Weights of a small transformer language model: capped logits.
Each number is 500 + 50 x the weight over the matrix's rms, rounded and kept within 0 to 999. Layers, rows and columns count from 0. Numbers have three digits each.

# down: layer 6 MLP down (transposed), 640x160, rms 0.0918, rows 104-185, columns 80-159
# up: layer 6 MLP up, 640x160, rms 0.0937, rows 105-185, columns 80-159
down104:463534567594510586624589521416515478462548534513525461576558573484537525564461499483464531506421652487437448492558485482463426567581578552478506588439472494504475496512471518581384403502466477503534513382518547503461581509482510504516558467
up105:486505517544489501484448600477335544591491548473508500534531459533489538494449525521467502530523456516437585435473518470559476472543615526567471521487477587468505412447460489616470535530438468496574538485487583485552486471523517551522574475
down105:443462494506450497489503448460519442487493532498491535372563515464610456506511583524525497429484477548540469511531396505458600471509446550468414438573555508453495490538440468509534522554441487535440485376462512432492566469545465511460556461
up106:459506497552490553434411509432444577501501512439560478434525550441542453473472519449536468456597496486671516515421476586464478373468488571521519502530516552468533514486590443470405521522521513474536556588437402538504514518590521533457532446
down106:555458388417595461521498498436561453417492580495556490438543462474431537491534501519563547576570574503394454467560494535416500469527426567511446472531524528435532450532464540512506467575505470477552527489497487428481459494454536556532445465
up107:472447382478508456425504548465409565521521539552499501511547452471460476491492534479616403465500497471423493468527545462500430607486528440530505518504571440445520546444572502518458425498437534532552605540497514415547438437430424464514459542
down107:591582509545590496533568547557432498522531467549464455528540501539585464514517533507515483504452513485503532511544405529486503561491484455464552508531457482512467497494541465479491543406446519479579499544503534535507517480360548465461521525
up108:480466508444621446460512502579526496559499477500503579618525532552416507501515416624530520535444482494516459495494469474541529458515541376501413569501495483547480505521467482524626446450476526493488517460524557431527473502533501472476423506
down108:529603502522487566530471465529530529490551473524462432378473524535470444418381571460510499475438504506518586517543501475473582597527529541566451496560491501457472521472459495486438561589451480432415474416545433554488411467504582597514476488
up109:484416484461551453547561517531572621503540472501546508530477512334449424525564514563543442520530472461447547539528479486498549556511559495455427483516392467475575511549469512490522479497551439568536459417406562552491463412447481551505485516
down109:564517440502473550495517532390496359489516554562496418478488510447373498512496571519511518462557522562391602472433506457449529505440523431563534636453420547604587548530472568469587465467497545467589430573496550490586477449423456462550518448
up110:427494518450455494456494545398611532344552557493428475598427521454536450454509536406499522570442491459541537589465463536458359506479536501557476457405492437498524508433436581502417480498460498524480520506520500568502495487522547588557457538
down110:462591458462552543419481440409507440544484542544469388533420513486477511502468532503587531448467523399586476502437458475554495596514493523517422496552519535425513496555483550438513554530604538453628523513572446545481571516497555488504523505
up111:521443507523504466454490418518449496526457429576485426497549500502441502456498507607457547522410570465515459496634378448497473525507496530472515574434533537471425559505459392523521564581500522469558537494536515520571510518469503468429636492
down111:451449509516508535533566462448510482493519331487487460544471563492505471495506570581449552581543600464491473454558490467585508502446473484533464421436570485513506547467464518483600440534529439403496535557495471544589450500483561487402557504
up112:417518487645459558454491442388521550482515470457520498393441493420409511494502439637503480438450404539451429476489481481522440565451442590506544486482518510410473473479581425458485543545448508545485539430515433525577527392476492494469457431
down112:552498573500603551467574532627473433454554482525504511547497478509395544504514397534595460494565497495513518551495468546517538414488566533524486500428460530612566498577530410474494454445522516558494488450466554479535487469481517487544470458
up113:576470449481518482530368447594483588463520402565539502613546448455577532457490514403609481419532539502486499534493575534560586549456537521534526450416558544468513546440440532470513474446427458563549555418518532532545538497466487394436454430
down113:552601480418454520470522525529552538590464561524487471595512501536453596515558455442548529483432495467501489474505543461559582484574471459548576530552468485446508487563425400426520413563485469547495492498596509458506490476432513440448463577
up114:469489450435523548594386429521476472498559522400522483525606442514547487465490522477547465581504521511526445538425557498614480447589558411524491449525519577549489518590377528579505633517503618501616417579520612506533594501480515549490503483
down114:487508461491489460478433512499556516445488466457480650452572587478508435514503564525498472504482513521428405518516485483461618467449463475501551555551531523457550438538460517429492508511487481478424489614516502435537490460573494476542525379
up115:512409505394578472519440451513533496579523499564550521445550494534554416514465474636493488479468521457528537497472445428496443461427450482572461521479483457484551477557507502536579531500509529538538578508482478440598466521507472504448570400
down115:489497497569487570535517440431385590521453459449572496506461488502505466574539471513428431516525510476599545494502505496438544439498587527503466479498558422470515465542544470398464578486544508542591538534459472566555467507484521623542406538
up116:621406536534477415500594538528482498541497560528503497412482509401519543472527458513526511424581514465569469410573463538446488403389541461493451475536518532475546559439506552472509451514517486492444502514503459462647498397539555497440373409
down116:514496396543545542502526512460443494514532383480426509523444390595439506455472484475621513515477469537463575354543492554472479575437418480436495537482429504513424531531504509515439451525500477421495503488394502499426508506544563455503491437
up117:435429541532515502540527489502508522437520576440421508576512521518428487560536481447413515503417419431479466542473497440526486500525536510606428541505554477543519436413501437544497479551512549453508555428531501439585511431539508501537567422
down117:504480505515513515531508480566573650482591547536541513467488364545479463533451522410452426497453527464533484476438496532446589441397495550547502500564523497454502534562482520427533447473473443495562510564554434489448565485517500489574450504
up118:445425482552549556554622454432515520391463416632456527509537504535505480550495457563401434528475484512455520513553432593460517539514499490485502565462552565439513525509529626530521482413510612475537546473491523484495540516495502426420532438
down118:502539477554467550513433461627523479556452559425495457505507486483522549469575468551558559478517404532453506456545496477542513460496526559424477579530460596460448490499644514481437497488449429441518484518400468486595547491550500551556353478
up119:468544378524523480544503478465371585527453582423497513460445487489494505500466597598545561483550527467449503487481515511491483562542492477448573555463559531437495428391551443496537415453572399536550643509461532429508484385517412408491501424
down119:534451512544472435428488521476556445535407465556455522490534551527411490465494469478483496492564466607428555511500567479489436416510433484465491508474489592570513391559530465474524416462463582527557491456360532543520572505577475580470456418
up120:493402515524513468544615479423533478468495507459483419554465493461525481452521406580567550480474533482444542574561503432441496527470513468530522438609487364436493506431488521419474570491492575435448514541559481618488556465447521523471500586
down120:544423456522480439531536617474546513460560527605542406483429539521504440504505485456622490520545438439510463510394486500490462469511520489501485461490493519448527402544513462456489533448461534454531537551355500542343451487403396447429486524
up121:503456447473615588463549443510507510515509479502545576502534469471464568604530434557554470487627526440528500493471495506449520579624455515462468533531530504469512501511443523525506512504544383410444483520522465543582507531520563517504584562
down121:491552551434608545493539462501455477526449453459523514529418543552512511525599547478523531514522458463422491485525439505495559535529477545472540478506465534508491325527389434417485462527496409472505546478538514474468518532418432521471556571
up122:478451518484440518538626517585471492493494465511452513441558570447458366466563547565537435461568528477342490546423454449511423581557468537535577524519522581512529453490510513479458486610522465592537545454493471461486508511558450511630582492
down122:494470441579552495545475523466441460557537383539486474531522603554512476442531476528595481395520508518564509496458465521512502463450353546454552422565377551509563632505472497411546523555488496535542535529490492484547536461597497476494493528
up123:597484530537510493490459490516518493455514600501472523411496492529460454522562504449478418484498589542510572474499600499553563500525453382552543564505435550468516493469520510465469514462518621594491543515515551564551408470522575480463461475
down123:481550556436540624458477484580541484438462440466450492415536501483442462482563530558467517488516419513416427610510455479597475440500583571446531501424484400455467541443409532572447425529459512561466454545457508450476555567450547489513459517
up124:506492440466454491467545500479484465552465523576469490364570608428522470533542482459505516593493512453485562458559481533541508585449446425450586632518491506436543616468566521610476496600510596488485467458454444505517448504503508465407463474
down124:511471548478468556559471513449461390570551535486501480533562572533473520446544356477551491526426541459524436479459458575480526533522542577451524555585471513506554471487548550410531544519563480526474471548544527469483494680520435426488389475
up125:482538566505463451514477510541583406432626480458505409447502424499472488543496496503489536608518518419603500468536509452450468458472453462524508526475455496501544544520531532536417602552557509502506506442428507528581538416443540567455521531
down125:500481497494474499523575467475529519566543528532455440562502558474412485509533426426469496572539552560407456407587553459393584492479397543379458541547553450486471490543556555485472513548541602485512477479452553523596448523533474464506557426
up126:489434401506503463498481545548476426487582428573567481576496421498400522520593480538439484464509506492530513418529486534531500471481530560454500493461519502649518548554500547519514510532456494534520484471489643471440498449493479560500475421
down126:544514499535520585415514553516454530530510520429449484501541474481551548576492494474560478422561527545513516485467483492467464538487432470520459445492442516456508492484446473497536451547482548437485502427476475519422386505517451484580573541
up127:424576479493536480497559483448497481449598503365472430401528497506478533466481504511538484516469501546517549562582496555476409506483446501497388476535503529437514526566509485483457549548517480519506595568448526554571480629508481476556532510
down127:469475484523415557440420578483488499589563547536456502514510525557498508494566517574584532427564515495523513495559447427545529482540426427438475527438517518511453528541533490506430485524476457494615541378486519534493472501484469531457465422
up128:427501478455473449579519561508500474514507502466520549558495519411407487521422472578471491525458514551385524478496488459512456485443445433535518504436544532519512464524575423411548493543455437521507541565541498461532519559538488509508510446
down128:570451512564429515524542516459472425574427410547486520518485446511493467566399512431541502422468505440454491493557393654555457452420530506573464579553564499424538555602513520528492512540619508484473476454456484507503425501585581491460416539
up129:490507434521488436517568488532511507493459524544552505584583498540521464483528428466498458476505487539595447456485493370532519479537552468527515547539489494439579548479430512625576551446458547499488442564421448543555414505490413460498469448
down129:549421537426543539510473499512491499499458462501490466590551436552445459518407425491536513459511499564466494538533500468496538478511499549593470534493529440416489524514547549475411472504393456410527476499481406475451459446581465535453461541
up130:528496503429485494479580461547409541485544556530501513469560478597483568519619450450440479480514511494444451488603510453542437432568509495511467477547535556489581561430523563511518512499570554538531548391521485486484472499527400461487477571
down130:456470527566535449478436495519599462544497530432462512619471467490477530509628526476551553566516479620509556529462552521501511496516518587601536437454470507466461475588461503440479547589422486470529512558528567475411494480483551485519518536
up131:571537462480446514499588496498480476536500498567414479464378513502489554534549520529466480522528469567485545487487464467537502496459567463622539477503526517451546488494505519472454482464506531491505519608518504439500440511516524444487545460
down131:473526504597514520488480489525425559485522494548528474448365482518590518596597484495553541516483538547476486406462482526502455532524511476469549505467495479532535452505531440516483486469468481530566518498515474481519474454549386548582537530
up132:534496492490508478453497437453422454460472558442507495604532436603422487444515533486427465500523568508574476520474540389521471446510548531418523524497543556539471530495423561501532514470488587481456468408522522539536473491594432450584582413
down132:498505462471482504422487433459560495463501573465477436620496423464501445507493469502413437529437498409463412468535412482511484524472487455551574496513505500423526549480593370431541509520470518481544481494346471442565572515502511372514397493
up133:517446441473526550551494517465580525519458509523386487521541513522408403426508552497515517543456622502474431468543508551566471418553536482465574474454570462562460530567568548573532477549499414460486520461467366456440496568562501616512459479
down133:456504474489557597496430439497495443437410538454568466542499475363474525433542421515500469456369506444476513480456508484586433481410527568541551510620445516404408558493545469415454503466473569522459457512489529500534536445415522507434534501
up134:581506463496460506440499423575433532534483509520384531438502482565521418461509435497593461453489493576539559488488449515489515520555510530542650382530423516435504552486403530659530513574450555413473527549529477469533430587422525484527434482
down134:548463538523530501529526413498520570602493521468425444585485494487490515497540530424534557596363540478524568426479436493446488510486504490534522453407500530361523437525483496492581495523527490430537570555564499510631484520491426595508453450
up135:445452552475508508543522513574492473501540439490438566504547536510452484520605521543534410503433479523487550520511583454482465448419537532486444497570522472534537510523436482517554529548522466500437525455526551542459456512540536481454482545
down135:548472470545546454504516499498498432514506443538409521479535529544510515538489446505568508482460482512520528452559476492514471504475525511578444478486546509422487533507496441467462540449563439452478495513511557481484495448524530489487520577
up136:540431500480482438490443438554549527482506462459539507563533482485462463554499503481510554570455543565516477521528461537586409506460587518607460484397569493494469468523459493484508517427502506524497536522485580527533486478526543437439457482
down136:583571491553540538402520521577498460486509454529494469559544446484440501457572530534538468412533571493457572500501501501403463512459455615578481426528441500590485493491421501553537494501511457488561456471486418507521489479634410417489456421
up137:516472442560432482549530510549534396476440515532519553445556422559556425414510453505432532477441488514562496451486535493502523521549537506490492543512394476475547565468478534540516491547573537465508524463507499504513469582500465456491622539
down137:492467418433389499524537476509466450463474545581507543516532504501502426511490489479494472469571462532471486569421486425451422472499455545528456512484420515494495460498451516500520516468515523539477449417491442595560493418533467469477494496
up138:526529477477529510514533488512534496506517455555598537513583508513465539472462601427566438485479507485517523500478467548507445505511446439585411536499523448524475530505511567494471524545540522596503492589440457449465485535503454472506599493
down138:504465475511432468467569467467460446487516490502464507576485476500542471486519445517479525447468580519500472487493655468519540496490447549419435450519395508493530492497562527510518460517475478448548534422550487580506487563538497453498463478
up139:563523459426480441493501546493541436517563470511447525405516531568518469506532528483519555519461542525501455444492572393520495554511528487466416562567569503483576460482523414545492484521486531417513512446468516518535526597507575578373459435
down139:434504531491560496449518400409513445451504515516502480497441490502490471496535521431429354524450514457504536449483419500547513490478536495443480481398498539466435457527502491477416574454437543481480439497458443540497395416491491561520482504
up140:481496488499504522577478505626463513400583507471460455616415563402537548558419571543501468500572451506445481550468376451554453511485504513587498406448498508405500529537649556506614546478505556464470523509440534417402542517594482467560525501
down140:537507457506551473577547530625426515575533457450437593523483570514516498443462457502451488527492409553572507481517455568545488405559506442496540477462541507599452578449500472441482476457534544548538531479429548537490516537514492492433333449
up141:522585515491555535452512500492481513580603610542499411574501502499474514484652522458529445459497510580494406540432545449547518532513558448461406517522536516446572508515468572494515485449437459555503573552506556479534450487447475455620517547
down141:495511626478465512431487475471544340479487511486503488488473487492502522398534510468542547507522511532398449528522503452602539494450404489478477430476459480538438526443495503501353518511515500454417441440462462496450486443587421450398502497
up142:452397447503549403459469476508561596517480450541478520440439514532541446549581432493443483477497406532546451580545552489449548562445535543472462490386579460536533464500533638489458511552495583418512551564539566465514514406510521529418456431
down142:483448523577505432397457477469564567406412401463456557470481500399543416502461529462462531448442481430427463526484462463385540611491473600497466446442418553446566470564457608502466489576492501529629530478500476489494494533529475554460573572
up143:507556470498483601483453456511500542508458518466515434400416531449501445533460546557475483490473508534466455594497376477451412444564533585486493397583537476552465575541498569523524512520374529532486470510477500492428528497429411508495510405
down143:446465554538474473454489556490575512654497483488405576477472506525411489405521417606487494530511498456431463492512599442485514598610598435558565585518516534444569534523442455405469361539506460558568514570475446506468491483536573543469391548
up144:523504422526387498440455540457567542550432543560496493441486511532499488497522504565486561468428491530479536581513505467561582494561489438517504460507537510425496480402545468490487498540448428480448566523570496470512501364548514494519461489
down144:486504620505472418413521509529443406529468483487556455601510503486505538521442508424540503522614506474556486405451510485531483493466492519506473596495613499548488503488582481550570471384489521548510555386427559462571439545444524524515508531
up145:546532457506441473477518481525517483424540544418515420483523529493505463522534507425399474537513581559563444504523439591419419562550572574439415404454550475446514484463475542497414510513478496467512456521480556481485534534478508558533503483
down145:504475556543480510548511544630564488514479519545368514469462468531547528578539542519554466456540440469596463506471567520506448578452451440579438546516512526429537457481520475527450467491502421493488482495502443542482459409451504637413540477
up146:425487562461537469463487508512512522508465450474545497600498527508493446502517471521558512547530559571593492521484438417526490490500536502533531585481503541469491574485532528476560527456489485500432501461449412440542473423565532485528438503
down146:523470504506510412493475559472571443489500518540513442504557565433469524502502478453504460459467543459484526491550499495495537450450430520442499525512494515482487514445525494610427556546528474494544457504372584464452597546484495504518515552
up147:500487502481529552471514523529516441564440589419551459416508541555510396458528544452444527557454475553430426521486541448499488484497479500472552442473520558544509442472428444580567526492521556453557561515485411528509580506487573437444479532
down147:539492536559463483473513537496481527489525554512426499520480516440598521344590565455589521431500548531384536517463423554507610434533540465464466530456486525455476517461515504513560533611561570489498396538467509486479545453593561500465464549
up148:468527551515426538499550587427565548513484542483573490512369437449488404534480498476468381549490443504484495491436539552504468501516524609509567522528512520428492493531488487477424516508541450506552508511405436458372452545544487477466504491
down148:460536509489539502537517520531474503503480578513516502538508543529546499487425483593426448420508469487590452508447532540530475559487502499497550513472448487479520490459439467438524460465564483565438518432466520465502467423448524570600511547
up149:516455602471560497441504467509550503495492532475600474523473539545493489452477538506453513509489466444395479433499509501447458461533481497479446486507556461514518468561466491474464536434522505543503595497463417470364557527537515397545522463
down149:565458450476479485475394492494449544582462398480514499493441478446495513466552572421488493474540470497445622532453449579553463507482528476464495527514522512557472497509507508514470566500489519515545487484499609437405536568583517449548541528
up150:546533469526457521527476531473511466536524500514519397408513438535543377527520440493507434448537553457485510514590481476487510537535551419506519476485482586420606562523433392519465556562470569511535510435433442486436531538503531496487460503
down150:479481427508458513458443486528551538489436487566515563495476501486468506513421538548450530489592451495444426448529552573527490511420512488523515509512513453508519442514537482567414492552622442456433438396573563319481491487496485461428470511
up151:467488442557460433475505508476473467469503487564545497515538486511412487427529445557488556574510423570431585622522539508541363479592507476500509475480539502486428549465463470500527505467519475462486439464512449505482497459436584532418509469
down151:515490594525541455521549577455477499385417662550431516473596532435505443525462397460509548512514464597471425456517458485565585591459478533537466471495508494430532484547508495460432515548447600505448572432425431499525467517476448563523518563
up152:467549523517472506528555525509564506468415415517467549507511403539484365491498442522505535502507551474503525548512526543544436478392540595501450483507456541415548527447486515505536425442441496556536402548488426565498640589526460489477570477
down152:457457461500543524491418495487427517556556478621475560578501452487466530517570470520539441455611496613522477552477571559483517454457439569562506494554478545546581553611451535593495463508522463556520512470556501516520518515515489496499553566
up153:460558546522477467507530442404563477480537450409526520530588564493570523518426481452497531557547521473554618568529555528469472500490628431497518571502567519521541463409488526582520467489549547602607567547447475497496450486450524496540413498
down153:496506467587533493475439605574505433575392419474418473504519469312598582521502468514427464538452474490413514582546444513468489497521511465500448490543491529443506445455511527561498431425479508452535576492516491521505465515482535418513451458
up154:434496575524488597491523479566515579435404502584495480454537542511609531471533591555422548570487560593476500550508486511455514534494518551570489479492507514445525476421405455444463477525454503531451593511595452407422475459498474382503451396
down154:514539433513647530480480566477445530560474534519434464517517524562471567456370452469497521495541557498451558440537464444442487559459434447524457488491462514455507432575440458481428514470425449535488529511537530409512521520392495463511526576
up155:505504433462499519546505438554414496558513468514512506484478503504536471507542448502456438491503608573501566552482444649444460405559541420508532522456478466481483449493496500566393570514438451450569485493512503526511454422554499482474401498
down155:552569526479462488443519561462413517495502466498422559504448520500513513502599585491451506512487541386494524568501538500480560511477352564448458466591424544455559516470493518426457466587540472539524493383493441503495568510473473477446477505
up156:608430488494516481445458574446407428464449585499553551506519412557624582495550540531427450424447395619518488528561623394527468488478403453521425415410483625581528498512537492437544453479566580530499465464490498599444465454365485539510525434
down156:502501505469510555443496454578372471525541515503502522407504469494481465485471507446472526602496469508502537522531457521536539531445536583505537531496543532476547459438488397427500472458535462529504535571515552371589398459519503601492480515
up157:538617533514482590518501534518492469439556491523476559457513487484504490564443444533476435517501549511539488396447429437483529557421500522493621562526505494457474453491518417461427488467503552453499470460455484487448467397506638521617553419
down157:567564476452496429567447484569506499566500469439496406429545543432400493464474521544543535576570513523477436541554536385455516491547405524492478410516419480492565502465476541563486515531530444516493507499475512509561474484474510520379415529
up158:513582522587432491497491564578451522481450533531522529479448530456542476448561587485529511469581516566451558566478525504463477439480530469470497470518582465532573467530495508445524453524538546512476491512530344499505432477511449467457506406
down158:524472519533507518525540515532497494506489518459626482521494525497504489483523574503479543441528541544594502640416466496509536507582506516556560497511514499523429489397484480477539521529476493564417467548411490547523483531491513512480488509
up159:506431467432579484511519557517497396555526493434448588521530496562387483492525483554513578588602535561495490545502434523506524452490465516503433404503462492424463507555472621457398540447532531490413507506560491405629567585453500468648592467
down159:526507521563452488548422538485483483523512558539573521461516530446459503550548509543387600454448384548464551576526482543507512524504568582557592537502431538507588435516446523543595487525593436465588363489476530521519454429485480506467450489
up160:482481486551382461498508516539488535501560502463486526532408534512537459393471515494522489494571505485516546538470476540422442524455507504449438492487541485433515564517485517449499497534450504525519482548397442524428547431508442558454385531
down160:466439473466473537472456510481410520575501533354468524417532483538521501444552630486509535501425523529466508506576492451515481478481479419461619514516489480501481614435459437528537438515476414529473495471468514512513605464570521509508546486
up161:425406538534457474464483509521468532446526471472503522530577478469455528631402468427458499566553538555571500456537480494456554440522441545481566484592445484542439424440525549530456524544442520594494450489486518547570516491501455555517454468
down161:626419527533464442514490563533434473527469549482480563523536578502605456537465515485481426497494453460464526465505493480517532512525393486448515530545448502453552583590495449516540535368520470467557468585449575528424498439492468453519452448
up162:503453533541469563396489506538472540433478448455531554424526438546501495526519521519500487435508438508533500479557495442496463396452406453476561469493639481540481449603455571481533506555492597465556458513582496517489456428490527410525530395
down162:515465515524462490483481504460391486423505509507450443487562544536468509395460499447501516479530466400493532475531518460485462515413531483558534450442519504535458387583448488526598475626502453525541520575549515561491542491463434437627496409
up163:486560517506560442518535441545505493485480504508460543553491584478451494409497449554556537442509458460548458518468488501548434446537576535506544465483411506569477536478505502427464517414472484596457497535505548544474536406511530499490504510
down163:527510468483588494501494560464474552557493558516488480405441523576526453519471480452491554442546480549529490478507465556522530526506461517530524443421428531570514419614490566561513490578474494523501458452515545462534510515472468506430511572
up164:465561533507486468426493448408553457471432476476598503556510487435532442456533455519483508489493476541463466474482462464418500539505451449559497602483522509532492555449484493484526482458576554448471526532499406438496439397533547440536490519
down164:496453455541532580415530484460511484461529471502525431491528454478521456463380596563477535429623440531462544518464485588472516515444580505447514518491579362568559485515447502600541435477503587357472547514503572443484540552437530435459549537
up165:495439507455509498498516513451514466433523426532514502437501491412449505408533498612505480532523502545533484483445508440451564413483472440432541462545423620421478476475551412523536531459575502516442539510416555549497486494494509533528580444
down165:538554525496465618605529479513495603530498602599454533508509489471503354561493474511503411468492542483446558478569468486421491671495461522668554464490474527465509476507543441525475434484477559500523529438497475530511546546511447411564568497
up166:427544558629378510554474467485542579521462626522350503522487454467531479417548508483547420537555496529533455463439452402479429520489454547479529498475446515468528613421483531492431546576543515423459458525488455479537536484482493572388469563
down166:470560507629459498470415522513489557486453525523457451594583480571526571430476458525470451520510511482521421515578509462537483512553492438414543493546511598481444544486460428497481544571539526531507552490455489512468508480449422564506562516
up167:464415504462507529573499479538560431383490520506456553529437430529381544524505464513490552509468477524438421585531468397424494487470556494510495508512526487508555570538450509523566463473473596492525466513431553482463467408518508523528328480
down167:420564522456615496544490585445503449450519553457533530500479619437522548537490524520470489420526504498497515484445438574522519485512424434511521499587484466492411517489469526404459537464509576524508534513486453513499461535506517554493486425
up168:507457456508534533455468508471510488436379424490520508514534476476439419391435460525514433488500522421528507485500454480487498399473421437473512437512561421515491417465447479553421480515488425474453420528515528501446522600552585533576435486
down168:387556546399481485461519514467386496548513460472518515569445507506449346448487540506511496456534415459425479484458501559610456574444396425528591490526517508517489423527548458465508586449442503414495397510486595522471521594500531496473612507
up169:594476453455416606473522456555515482461477575485437550469557439514489549368469442599438449549447452520479542523395526557516472450454484511533484475566533510451510464400532472495435500436492495442575421519512497468535496510447605495519502303
down169:488455513417538528503465442468501537562532406381502478453508552497445520566487536575512491501504567432500535498518479488451588530522575585435530456496476605577461510518507494503565493500451547571548535534527441487396599569530435540509575496
up170:511530435542509507476488495461418494508486551552494565446566488446518551532499575447445497515566398441450464515479534492435498599439535493502495534528573493464551464498577470563419505559510535513487541490439520498513531483446470550364550455
down170:444450546460483511490508473570469527526585549455515540549508534499469446456511535450446487531441499552550516541495457416562494488437465510471525457467494550574500451442470493454442523495531524571563512459466506445466540477505538530554506529
up171:551493488546469468456510520494562519561526516523537499609471511478436550436473545546486557420466419454475443550483585500571391380500546474578513569507529490501493374450461461580487604460433523545523431550533503489585511426476533482557542466
down171:524406458436445411488547492472428525513545461475592514535461498433562504480472539518512449508518567511439452540574455518508496481516541534516521506487428543554572456521435592490466544600481513457446555553544480553497527572471558515517478431
up172:455486657451478390462386459508450489520417490472499540548484459398506521551550443578570506412535523568423478470515389458564510415468571545504388435458432495490462523574528530486520447465451573413464566453529489414537466470613498581496453515
down172:514491455454505422425475617485429399556475499478505537540602494441527482586495523608508603470531399563458482525501383557466523418490529499390489527492521421561525508478389501501477426531487553471518516473563524411491560549467494476486519491
up173:521467468473609547502469492500483561495451522560490407575544439489512479483532448558501452482550574511504480480537485489563479492549558383453441410482493534497465443475444428425553504438529539494447539453491505473556513548575526489578537519
down173:499431420534506500439518520429565410438495446483476608505434481434500544572443510467479502449507502515576419536570477576493441584543468531619375574479481494510578505400528444508522502498404519555535457577489508447520493522380522551476465546
up174:564531458503352431489446490544520483464500481658529363411526478431515531464570460507524498498528367502505472496577562492532462427491502504497461598556433482441391559479506526482440498594476489452505537499552580458517492436474554450453422491
down174:511476513498433465515519444565367549551497503606382551479515414553551482497478554532510415566475505457568493485528534529600613515400475431565470377487531457436501461472477497606561575410463473476463403460444501471490395580514505555592583378
up175:467521503489502535582515462432442466429559515462496502396455529425503463413473577547514505507523431549495472502552500498512479511460491442513465497483502587473520542497479443470404545560538604427470489504532549510550547457525473504573558558
down175:601522504481507428501459595520512578475569534535450549527577465479560517441570574492526468535504531449508490509545595532451562436516427538465452571527541526473480474522466521528544517518450481482515525438516564487573432483436495527484541543
up176:509518510496519485450576493513500471487490542530503513486440468474495499496487551550586470611524481448568497517513444392452449581507476439582401516453462580474462465541542383559554505523564478488489453522388463488601435497546544539456542522
down176:458573454503429468470456547565543603498513666517453396482508450618577406460519456486512490503496505560469474503503499514614476527544622543477520544430563578466504484479510364485565487388560522474560581534454545506404481498570442489461497517
up177:537449525541423510554508492525622581513519433449445478448582409463494512430490540479479575528533416471549547450488544470514492512538563525453495539502608560490465502454478471514461535549444545456508494534495547513515467490488520566354488473
down177:662535474510487638601479507446511553536490534535506465518473564494470521529500450582455514541624586556442548538439458552541502529544512562476552477418380470548506509472453498543550578453528477590463551529625538461483514472456462475454502540
up178:481544596513538419437495515482468511610443517493502512545465580532403500486622489523440495519527462515491471494426530413436510538538531545572449504552513543526446494490411530542407502624476454509453470427534588442604455548489514520542411558
down178:570579514552453459478582473495503449526429461548548556521451524490488455460478395410508526491437530528524433530485409594486436478449440500522496568425557426468589440482588430548521429465566492501546550436509453538480401514486468454422565492
up179:464553419523442491523530553527415520422482453488516514495490490545507530394497477429470494548519516553476403505560488494496491477500499532464476567457517671447510491508477470611437481496446549382484482531498465542446551549540523502496422492
down179:590489491468476522537472625455487513514487480481459532521508552537447539396490499496518453444454473498657513481460460480481538495541503515513547478481493564462432480518515463541477514515552420475505477564571521546447582503517450438473494487
up180:562536494509513551454546400535472588409469558541504524451433526533520573423523486504540561597487485397470563608539562536479464465476508507533472469427503491531543544502428472470505484519392408541488390489477507537524607447564464544634569379
down180:460613403477499534538533535492476564451483411574528527482638431449448526483453536523380557548471482473441525482529556582417537483547472531451473488517446446539552462566485618499565457499534514520502477526495551506612575480457528472616442477
up181:376438475461499524470494525494483545519538461511485623522437507426454474563581517497469567516395467519497508621516471525540534470487541578456604536458456481582443491441461587506521492476481539515456496449488427417455440512448567529413514521
down181:534541576430521423464463595440551433527447529582467469504489484570484545421527554446533563562502457448576506541512439530489475479509556499456524530498391507506553390582400428529607585449520405513579456457510466553439473475430450545630499483
up182:537392448507435547564510513581429494502522516470518473454525518426499530473463511452492482452574451614488493530531498541477520504441468515466432491440478602411509358506467493504492498468534467490423475444523479453466471515499455530494536427
down182:582478483387544468440484490474552501503534507505471530575536496541462487444581440447551528499497498482510468514478524467497452466453435518565443405587515494437592603486602574486490494538497487546528467520444458548441546473568497516478526561
up183:418557547467491487520465561587445530534477427477519536565510487537436527488530454544505449507453544503474574520533442490431408484511569536463447519577511368476417590435513620486542506495480585533458459488472433559441438533459514516455508447
down183:546502519498554511521498497530490513464541531575513507492572558586437523432564520495380559510555468548423488551470489509470574481494519481561476530473498537445538553455533444435524469574519471566431413545451554383448507449520504375551418462
up184:525426503518514498505554479547584514595558432538568500583505576461475506439518480505524468566475480452508436531402558479536565439590506464518505513439540475439582494494436520534498528504461555491395571521573496383457464400587545482499502512
down184:480449524488443557443481486518435508522490505505469578463465491468466454556579501505446525516527475507508521526436548511529504522579507471493519406458498502491528508502436516430473475476538592523534467531464486495430533556479549531512394596
up185:455412434520496533539485399605518429522485492600428451490495414437421543594558528495420537416407433468545502575479454471549443484524485462534509445420557488504514402545485453530460447513520461391450439587506488513522487484526482459492476496
down185:548517520507455461481459485417508458495568513474519572464568481515529507533520468519529473539576513391419429558581481407448470364522491509428480582523500630501473555482484490509449593448452437568524508478461566530530410498481489462488468550